{"n_layer": 19, "n_head": 2, "head_dim": 64, "norm_eps": 1e-05, "positions": "rope", "rope_fraction": 0.25, "qk_norm": false, "bias": "none", "parallel_block": false, "init_std_up": 0.077, "init_std_down": 0.077, "lr_head": 0.0109, "final_lr_fraction": 0.0, "seq_len": 768}
Each number is 128 + 24 x the weight over its row's rms, rounded and kept within 0 to 255. Layers, rows and columns count from 0. Numbers have three digits each. The size before them is the row's rms in percent of the matrix's.

# v: layer 4 attention value, 128x96, rms 0.054, rows 30-43, columns 0-95
# o: layer 4 attention output (transposed), 128x96, rms 0.0666, rows 30-43, columns 0-95
v30 102:129168129151177109131112122124097151124103105138135092122163093109148130126125139144170152147122101091139124087127122137100091157155104102156095145135124099104104136115116136102159083152129111149154160141115125091129158091129138109121131131100103086162175134122146139113129187131066143136
o30 106:083101104118086153129128133124148127149139148140156108115103125093123127093090095087157120140134130150136137176110145130139161115109136124165183132135163121145163074137093106100125139138147170091072127114125149146125143127084111118151097116152142141155086121081124135119146121139162146115
v31 100:192081135102139106127074174142117137147123134142122151152147099116127139141128114146131137129141100149110147096085142114120100130131151070133112148138128128125152122098152105133151151099138152094147123143163105118123152113149122138119128074142096180140104094085116175140099122097092141103
o31 096:086145114146157144111143073139161116095118159132170142129125129113138066139144120151136125087125191101168133129173153150143074145132115156150140110156092131127132136140137128133160077152106147103106112130122177113138134118118132137139128182138154130100114148109130149119146110139174133134
v32 104:129176133125139114166155100131065150129116149147103145140141151132122124115153113104122102149146135141111095192091122140133134090115077147141159174122119143104149113098120114147145097117168121132114145133118176099140127141152116115112142149110105068124126071127107138119075120137101126141
o32 098:183162132141161143091117109128159132135123162110174133122108134115113143135104107120105120105142146130090120116121103147126104105165122135135090112129154141131132119114138156100071144143126146133119115083165105153091096143121166167135119067178132120108130113163164100128120102070128109134
v33 099:128112105112148138147114127119143135094156163122155076112137140150124158139130180118114131138161110085115103117099068126093108161136127127095110159099114109085176092156139130111120133114122140112143117124128146110128131124142158129140094086129084137150099122161169118176152091118088160118
o33 110:115136133108124145122117136162126134106130116127126165106142115141182099111130097135163169150120127175155142120135107132168134143135114190130152120153140138159093127130125135097128159132111096120115176124090117129148140098103085139132164172154143109131120101155108163056125129143105074112
v34 111:129161100092085119112145149142136111144103129059128159121119113089100188076142121120116117152102122114135149138134129125091153110108140138076126095153097135126137153163145156152147128136129122140129103134122131128069111166128121087153129142171136147143123116127156122134085105141174107152
o34 102:118142141151178107152150122163122151112146114144133112127146146135171092182136140120109125099120141115079127119088107118140094096141141119178146174131093126148080127145119090167106133145168133155166141102097150126144100103101149148129143118092098152103120153174147142133160121139135120110
v35 096:159111128115117120097121106158172096137130170141096182123099128107142148112103100139128147143145129108136111148134135119155131114120140149165118101122147117087113088187100113152163129136119169125138163101108145135134121146097147134084120093170154115131080147155146159114088105118165118169
o35 092:115151128148150123141147152134089140115140078102148114149152145128149106143134153127106141112131173133109138099093122155089134125130137141142162153155099147197095174108109151163143139160172131126194106118172100116126119152144140117113160164116111149137166099132158136131163134132109149129
v36 097:147159140144152153104148152153151127071168168186120175125169136109135168135117119111163125125140104125156152139118127110085158120150139134172126094088084100118116107140143102107095104123141128139127124141114097128174106141148148159139144151122142124099099148103109149148122090138146156157
o36 079:106113125126119153149115092106108101130121078087148095155103133188091138082133123113106112156155150155105107100149115127120158123140139135103132126195119148135136172125074145153154128115131117110151136142093120128092158148122171109152147152143124112146187108140144103111125149115106112117
v37 105:135100118136131142135172118122122104145156133168143089156091112142138158133151133112166170088112128089157122123136133104151141120100110090151117138111125132113110145093120129142135143096126066095139148135145135143155080105100128112089100116152125168134111141119110119096134159061074135157
o37 107:124139120126135091098127100157124157099094119141071148078137125109123124140162097141143116121109111153115143156143145092138096153101143121133154105129131066126131135151152164152134119155107166140110092142129158149093180160152127138143130133104165159123149150124136137143128081178174112135
v38 106:098125150125149138102137143111086065146110196138096120127145126115155123146148175148134136121106128140139129132110095100134118133115120166135142160116131162077148106113143092115116164098128068124163122130146126091157132096164108102130106144151114139113172133138162085156120124113129108101
o38 093:158139136099135151154070090139107177098141138143100126101139133089146118107132096120110162137127137142107116115111129130137139130157116090105129144151130069156084107133146161189118140139123139151065131113118156150128126117126185122122170123139157104142131102162094116146131132138102097150
v39 092:132131107099123151127054136147164126084116114129147116154137127149111128162123115072140128102173104152155141124128127117091131124108158126143161142128110141125113085078137111091112147146170106149151109122110159110111151107121093114160164177137119128115123092098156090132157110136097155140
o39 087:165151145153153112149152142105138147147158142118084134108095136092152120121116111098138140138072113127123146143158146129150083136125156166123116116153104151151167174156113132163145101109089159102117141141102118136143178158122136166095080132151163109149140125135112176138087100120128131123
v40 106:106149114110149135147139140120077088119091104097136109178106146110154089150129153118122111147149128142140097139134091112151126180140093116162152127149155152163154173169130148142075089128162131119133154134122126128131156148119128113128160140103134150148124135193143084114129091149135129143
o40 105:149158163156123115169116107131146145162117138142146138103131124113137148133136165123134142118155075155130113159132161140124152116138151143107105102143091116102108054086108152093153141102125140135099117108136142131151119099110084172171133124131147095143158149089113136121084129084086131140
v41 105:173138153090127087109104119129135150156076138170139152104111140129115137109111147134105154130159138091109149135101133130100105100122124106144160158123172121161132117158141112152156133131128133090143165123166166083129093109149135092105142109125112147157177099080137145161137087138112136143
o41 107:092111126142160142158108145117136138112169154081146119129116111122118107174116097077116109128106156112159114109144150120151118133110101129145082101133121153097135163099090102160081115138123109131117127107139059155094140136106157160130103163118081114100125127141116156165120137125133168136
v42 108:117098166120172125147116135123139151123097068081092149113119125108105136160118153142115131135135168127134172088135160121151119130171119094128088121132127141100089113174144135176134133165110169146126130124114104124138114097085111122125139153134118128143111087155130177130122155077104131115
o42 103:120109122115078154110131150163132131128129146107147088110074107147106114093140107143158107101136096124161104152159170144092116158131174082158147115103131113160129155114096135099182121162129138097144125120127153120119138122118093126104103100125138157105122112094087126124139099164161163129
v43 107:153100143157158093098123128123088160136155101153099124150137144141127115126141149136114114154084106126115106142133175111138114108114152118102086152145151114142103147137155110125166126157119156197095109178125124120091141098153144111134123138125139113141157140076127153091120104149076138170
o43 111:126135122080104170141116124103155089140069161144167098167156105133118183120112111110120098103136116112112131122127105169077153147167123138151179124126112157115136125141084118120110114142131132078140114122174128123150117161127110110134122100139136137117114111144103135162108163118154164103